config.yaml
positions: "rope"
rope_fraction: 0.5
init: "uniform"
lr_head: 0.0432
warmup_steps: 442
doc_mask: true
Each number is 128 + 32 x the weight over its row's rms, rounded and kept within 0 to 255. Layers, rows and columns count from 0. Numbers have three digits each. The size before them is the row's rms in percent of the matrix's.

# layer 13 MLP down (transposed), 704x256, rms 0.093, rows 544-577, columns 192-255
104:084131157066198128089137069178117163119108122153087137125099107152110142109128152191099141100104166169121126147170098159137117141136137111096155149082126157068097136133115093142158118182122156
094:172125153117097115144084078114139118115107117101157119096131122121077155109100125126140100087098148195084082101150154135123082172198086113135177142104136094093142090116151116185129142128100117
100:129132111119138107058150124112099100143110121139142123115156157135121079167132147158173144149144085152142106139051129147119088117080124096114193129113130157142153086088111105129103137181098138
103:128115201152117167086201165125074163183171133122107138139142097150104073122091100155149058148158060146128123138128085094133106088113070141191166142088105145140097092167163107105147142190104094
093:103171097110122075137107150085108182113135174129129138177154128070087109109127144151166107127145115184109118156120147196081098120112111088115129127124133130168156144088099136145114163103087080
099:120099111178103138145109149083094117125138142148126107178141110125124129177165078120128147113144149147089157184192118155113124120084171095166135138148065147131110164114095165132129100185078134
105:208161118182114172131138131107101151172165138142102135090158197098104090122158101131149139084158157110122108138181130111156172090176160125109122107073117137073147163137094149131126106168098125
106:138099174086112100084131125162160074122103184104219140092125125099049203120164090137147121133170120164093137161104191129155128097146125113173140130143178119126188150171134106162099156126096115
102:109137136147140114099192127164136131173158110114139112138109142171143137133145135104076159085193145097100143143116152109121129121139078156123109141046111044119136158133211133162134147085123121
101:171126097152147090165157132120121122103147106163049166142123089137145123136130122122058127154160125099114186115147130188114079143121093150144103173115136080110149147096137123028120122091147138
097:103118136126130060129148169182108101167191117116148163129112099119150140062129118135155161192157197157189128151133086162110087119148105130135151135184112159098122117105060120147151166119126184
095:078118071115136103100144136143111170144127143201113153099150167155163143160102143159077056079133092163080124103140129154111144127133146073117123122105166120132136114120167136187116100142090112
097:129136147106113106109063095106142136102083132167115105150102197185140158101108126086138092155127097161112154155072161158103082123134173133139090095158132110117119153122115105164137118125123103
105:119148126125098159181129155046108084206046107159119168133167057182100120135146128129143085108126154160151117143111086162163162115158084106140157100132124134114052163146108130090122191140114071
104:138099123145164116159142127133168106122130163185100134133131173129115159147178140159102109125166112139139128158108090099139144140142147109182158132145130072111135133169168137180184181113111127
094:139126174147111123110152140128144134181142166165123182124108135115128058091172159149070112106106117112108122136135068127118105149140126101106069131174124140118153108132135115108149179099155126
097:109106119102141115161132130134149162128136100142111131113084130126142155148119096120125142171114152125107204139171176135167215162135141137092152144145125139108086135090113080083137116100109132
102:153161213119123207135079102100121139069188120117078112161128188127140158140096146116134099156196161125216129141112154147126178190059116159128169109148145082130117176125127115124118122152140130
101:136146127129088109078136165128115151127164064092137083147147094120137108099109135097113125135136111105163121162086138162099089060130154166155084134131136109143138160125091136111110059189130164
100:197138162177128169177168132145102106183130158137103191152117076094106142113153109122173127065117101154093141158108134136151171111130121159122140175135149143116106090086132115189112126129108165
098:165117190097154133164149184099150132117081144140155141166136096149145101162147117151161129122119131142060164181114048103137105155110135062167127096122173114187120115061102168079142165177096128
098:090095120126137105115119123157150098076172142115115141091105128135096161139138046149147126144103213125104167119095115111145167146130159149170137130107095126172110142156073130125153137105069129
095:117121127063139187103134125084142143100087141159115119160134178141143120224174097122149158077090121160102121120130131107091146146142106107140129158126097107158157154181121122129114107109130155
100:188172127174150133147074096178149105097094159182099124183117142130092134115181151136083118109105135138135191183092068095105121178154117171138127125054064143125154181144113135108128139118087114
100:207183126167173135082129129166142162113143129156148133173158113114140121134112140155142174128137100124115111079132161164093150131140081157139101126116136147159152132073123123126113157139139117
099:167135094147124107105111117134086128104150136076194133096118181123132106134094133148119133155147091141072103059133168119136189133203137098163187156138113153137149118061152088123174149104147122
099:133116133130137081158161067096167100136103070091051107126055153095072112139117188097150093150081144074160157134107135140111143178094190136118161097144153069098187089121052142088056125079125127
093:147143115135142128103085134135162155149149164174115141141119164106092123147147129130145143160102105156144157156138208104102169108091064142116109091129158140102101133070111102177089169097134128
099:133100138153047096098120099096155107115161146119106130101177103163047120093156130179067108140122101119168187199105120128110146148157141121108107120103112144139139152128098079123151178116138094
107:144150113131149144153062095155117165069106157171182070127133128115150108102191114145128139142104158145126203129132171128137101176103156136191130114138154111113073114104112159151127122127155119
103:157162149130100092177067137101152102085122109075164165126098086127082128143126114160116141081154091143141145123109078060144116145133120133091156140141103113100132086219142121122108171107101097
099:066104097157095184088081134145159100133105114130161147181111088113117131143140164175128083107139143103192130133140139132111148169145140173171110109128122107138086114111138136094089177110147157
099:082168088103113084167073136125139121196208178123096120157085143173110133168081143169132167120131121052112132071118087113110131079160139154166142144116095157114090131122096134147162104173136156
097:100123133079130095112096164107094096083130147117147155093115105122136101119120129104158095184106093103186112163121083137149107183131154158053145142144146129160147148147116113149128151152154098
# layer 13 MLP gate, 704x256, rms 0.0988, rows 545-577, columns 192-255
094:176115170139131081096145123136091161121110081170130096192117096113093154173143109110177092088098081085146115144141161126089132179117109135135168136092125206093050083118125080123059132146099135
099:159158119117117123182143101148176173148082133079098079155111086111116112148165147076110088081137211135117107172088149149153119170169145124150135068170155147145128162116104105089165095103114094
103:097120081134155123169110128144151092181110136069077136156148079144106156177134117167139081136177082149136106168102146153168123145107125096094118128131109104125157119155084126052097132141154095
091:091156110143197122186135077156155112165102159129125080149137099106137156144188130107161148088138151138152065105092123166096103157100147086121139094191191124108153108141112099138081126150156143
097:133121151129166163080079137104082130129114154073112127125191085146095136149101216108096098075138089119213177165138118129068098148130162150156094113107118160157158187145135144114114214131139133
108:089116153136141070115069100102118117124123149117198122155126112185119097169081161162126124100138095071177104158139157142194157158117132139143144154160118116116135153105165120152151148107087198
110:118093140074119079129122131145185082083107146091151127154116138112073102121130122175128158157181055123137115120179146171081183135154131127117154148111104106138073059089152135103155148118148140
102:077105136093165136154158168145120150150161138126077143103114153121065167063124106115093083144155099112175118174152187124128054160086149090132172104191123172106122038150148083101146145122086123
101:117101170149056030170119090133123174165159125143158147181151136157098094128139109074132106128175145141156088165167073152145116155192103146095111109128087149104121141101119101116205109111104116
097:143113108211164138179076143137122137151083106052097088117131168131129142169151143195132074070145113130088155136116080150152139110129142158068148142112164086072177170152075084073076133099152108
091:068171124133151159088184127166133135187139098154132100098141170092171144079136151150153126077084138142114154164116137044135157161116081165158070128119160163093146095139104052157131137098188141
093:152182116146131085142146088170111097116112143121157140174152094052112089144130080142190121140195119100176110142117075162088122156157165140110123086197122124170114118168069160123121134085155088
102:107120100131115136115129087083184129170098106092134105135160109173098129157145181079123107169137082099113062155175108145114130135144117133184131106143092193151134087115155107089165105086131130
105:119087141086156109130141164095083164105177132067147126089090138119182116118155123183204157105186161094159119155106069121136133166137068124186133111123127175077160035136082106119141180127127173
090:093134098090140160132151029131143086105129165112091114126117170132108106123205157112101105075108143142165130142150112082130163162123107160090085088173194112183105117162110100054124137135166093
091:068065170088116127124128118116069139091140129023146116101088118146130110142085146111154131104200156179123125191091113146154102152075099109125117101178094118155122080123167123075107145155117127
104:078137143146174133112107149153121132177150121110131149161136159116191094185142093110117171102101144137186134156156097061090152170121096140148133094088091137146138094108176142097095179157165196
100:141191121142151158087144137116157163056183145129119143092112179091086142121173147134151114143150093134169075105094109106120116095103168166155129129154131082090144114138156171130151135107184146
103:097142165139186118118074139153139123064184157084198137174146175158097145147166122156196156168135135094147163141033145129112138080120149102095097066174159142143126156106112116142149132113160150
094:184154133171145111129160076147158212177105093120122106138143092101137122124104068100158167089145141088185118125169098161071107070161157070137118141159140158127148129146150102085090207130071152
096:145122062160125112158087111136187082089109114125089065106145139099158139125134117151164103194199138094113135117136122181161160169137174164139134119170165128118190157157069093106109139142146186
091:137109125088062118169123141105109118190061180119125112121121087139116166118175160067116068206093129173163122150094193150145144118149153198153147143127080104181131154129113100069125100142123103
100:141118100121106123122111122134095098199138097120089176136088153133135154101144095115170157157112112183073147138088140143132106103110127102134116176164097164128233086159111128142098174114124145
102:080146137112131135169073099128115114134142107091124079071105137135104136124121201139114141064109173126193148098084131070113118112128152185056149115152073120073108175170158148146167129112108107
102:081179114080172103164127105132181127127164141143067093109175134142102133172142152075177098078095132146126099112101116080144161112113083134154105110116176161158099087187087133081152162088176142
098:157187089123146124187158101174150125049142140069135115175130149119083068135175121101123153111168147099127136171099171093138097149059148200068090171130193139158164157128149131063093113075184082
088:150117098120095105122155116151069106163110091147114116155172142065170143126084142184063109150096124136128105155145150101125174171135100224120090150148198132110168051139046109136064144132147109
097:155103131123156162149103127122137145126135131141121109090102125155106153078124116146103165120165146133132112073094141065106207185162118143077119103142102131139102108101141139143119109156121156
107:109158121109128170080161133121114123146195132150140120133093089102086095095122110078115130078205115105121101119143094086065141185154141128107116125140112104125176128114142180084107095079151133
104:159128122141100125183165081137180152097121090093118117123137146166081088157162141113119123128205168076156155104152100130152085136122179143086137125191186098133150176163147189122189127144169140
100:077128109152086061105173089096115059107156108168097105116150195099167085162101116140122101114187074134127130178122161147102054178121116138167140129140184176129089063203073130079131138115152120
103:144139093106094159172115085136141125138106095127146068148117182130120096119072142102134089137133125129091201151133123129174128163170113080165128119166128154191094095145140135092166151133084128
099:087092098139187202075139122127158097096132119127149166139110079090156172149135122185147080088109126140107077109148086151116141156168125120089127086125139098095110137146191132109090189149111158
# layer 13 MLP up, 704x256, rms 0.0978, rows 545-577, columns 192-255
095:119129068169168096149108119102141123176150146138149148090165136188150173158170126127144142127138144122090096121126186164144155109090117163118133152141084149115087161124152141110137104104111136
102:127133180115172135133130153093102107081208152136207142151137119117176138126108113115151175073075111051177115136173109084149152127131126157114136109108068189124072099118191082134122137134078134
106:081100051127174111084100174164132137111156082096136147116126139158161103171108141237090148074207143117130175112181153131122134120139094142134110103112118133126154089132108081107105103126194143
088:181083160118052135066090172089090146068137099138126155098130173168127124116049141141117126181124085129129174167157131100164160116138125177117145164056092149182113108172126155133140161113121155
096:164105166135155123105050053097107131074141156106115161138161096138110153145135166102110154110136151102160172087096111152127129135146130135160136144163138125124154118133143116122137166152229162
104:117176101179062180181100146169076126150133095103120128128097168119122107077149166076093097109159111140083144145132137153119088099141172053122054108087148154111127139159112141110096115174132135
105:202120125179140059089075114145148123142138088153116163105130147147113106163188185176062155103096143114122086113105130113111069074167156228145119073104108114130112087132161140136116123128040168
102:154113153169125152162067090118112076156104083122167145197154171100146130174175144123155135115148121135092137109147139140112139128181146150117092132181157031178136149085076060149171110132111138
102:128088124155136122194208186175162121110086117107132158095096152103153086099121096144108153086123114161087076118082192109096132179104103093159110124138139145136146141110185135148080168186125105
097:113129133106126207108134192100152081064162153146120223120126098149162098165127117146121142099110137127112139067188120099165113103110156152183164132161080164129171100098167080218161122174093163
092:183158163063129086119138147096149188158092132121109146116163045153159161083191121101170156123106121117078110112094078088192107117133083183134141163118108151134133132119125112140152129141124084
096:140061132110124128135133174087172142114144164173112076099039129159117114146055171112093129114105132167138135099147121129140108096079080114080105144067098125111115083095178106138126109133094175
100:111135103123114119139085093076162112150086107091137148143171103133123074154153163072124075144160097070152087123165104123097040172124101148159096144159105145173111122119168131071105146086147122
102:048071133093166125174154114135096128102095132123131170095104098099169094149149085167217176122104156106168132142143102070144108121130080123103123118119124189082255132148136099146118178120126163
089:164146136143143088114124227108125180140154118148150116118137097133152115148067091133133161191138126107085125139113162164113091120128153119151127137083103184089147111110141135191120144091119173
093:097127093122123119096159129168130157071140120097127068097146143095135103075123116093177136154139131140130061127138114104096156155079127092068111182160197161095123122126123089091087114098164111
105:135100094186122112083117123123129117145143126205125185174155115140123113147132180142095152151110118179112099095135068132124118134088127169144094146129185064130125128105091199115159141221030122
100:184157078106183136099134147131069145136135141130064112080127152097099103103179159116107098096147153099124169120086112149104131157146182144087129127116135146104134127088143125155098174099142102
101:116134105106071116171093153150158084104162109131153153158153150131141141110158120100171166180171144131105081171055123194163120146130160132137138101165210154169142132131109137142160170085136129
096:134073124102141123095140124130169133128101103071133059085116124107128110111073149109122133135162152111157115169145181057116161121116119124138112097054116062168198169128138145083174130113107163
097:128108077119138113179093134158157072106137156130121053130129172096143130117102122128193123146203156098090135114144138155141168141144152156132114110181169139105197146097093109105135098116138126
094:159139136117115135139110143124156182129108122045108123108136083165120143054130205066077109150159117124155183123092152110152144102172142131082148130117118139059175113128091142109137134096141125
101:151109147106128142128135107172151183114107159172104125165163093175161159103099195075106056112128108116164150124140054175114177144113126156134126104151127097171071131138169138078174105126124004
099:137037128059139184161170152127151128188110079061117099180089109110119131094148146115131093135097083122144080134087080132123172139118183113160113129152120093154099106164071163171195069182081123
102:108126119100154135116107132143189113151138144150117128130099178080089098115171163103134099129137110151107086155108152097085149145103142136079094109156128145138109076138053120073103140112176133
098:133088143122152139107131161104104169162159125192089167052115115092204149093106092131161105119075148111125101130137144153103103117153170115154134138122092158084120112094111125163154139142132102
092:130096097131162144058141118116128098130099061081071105066121106155083092131140146171099106136135089123150103148118083123114125067111119067143170158081096089157177134127079151112110131152158097
098:111113141168110109068101175160072132110122119129174108153166105118100099159065125050115140156112101212089088139113124129102165129062081130168124196139086170154139043094098133151086178104092142
106:144109142125115143157099143170167156137075112151203144100099143211155163154085191163184151131109126105119184131175186122196128132116114139115120094161117151112129104118125142162137079172103132
104:119111095190160080178131111101204213122145079092121161133148087144098098127142144097084085095144106135116120130119155118094103137090139139162152105120147142115073134149136106129107144178169156
102:155141177125151186143091165155123215132111158112188126093117091155120160113142107149160140130068153132144115056182092072160162055118129135098094146119056089117144159049188122155131140105135137
101:159137132094147121189100158143103069151166117162123135100108151167136108121079152116153099143141124156150116105091066137129143148091112159179120101151036152077153143117124148163139119175096127
099:170205104103084012197159131161124127171148182122132083113116175101101066088177140052127163144101142123133155104125142129159087121138110167107132182106129119139154134138092133158148155148111114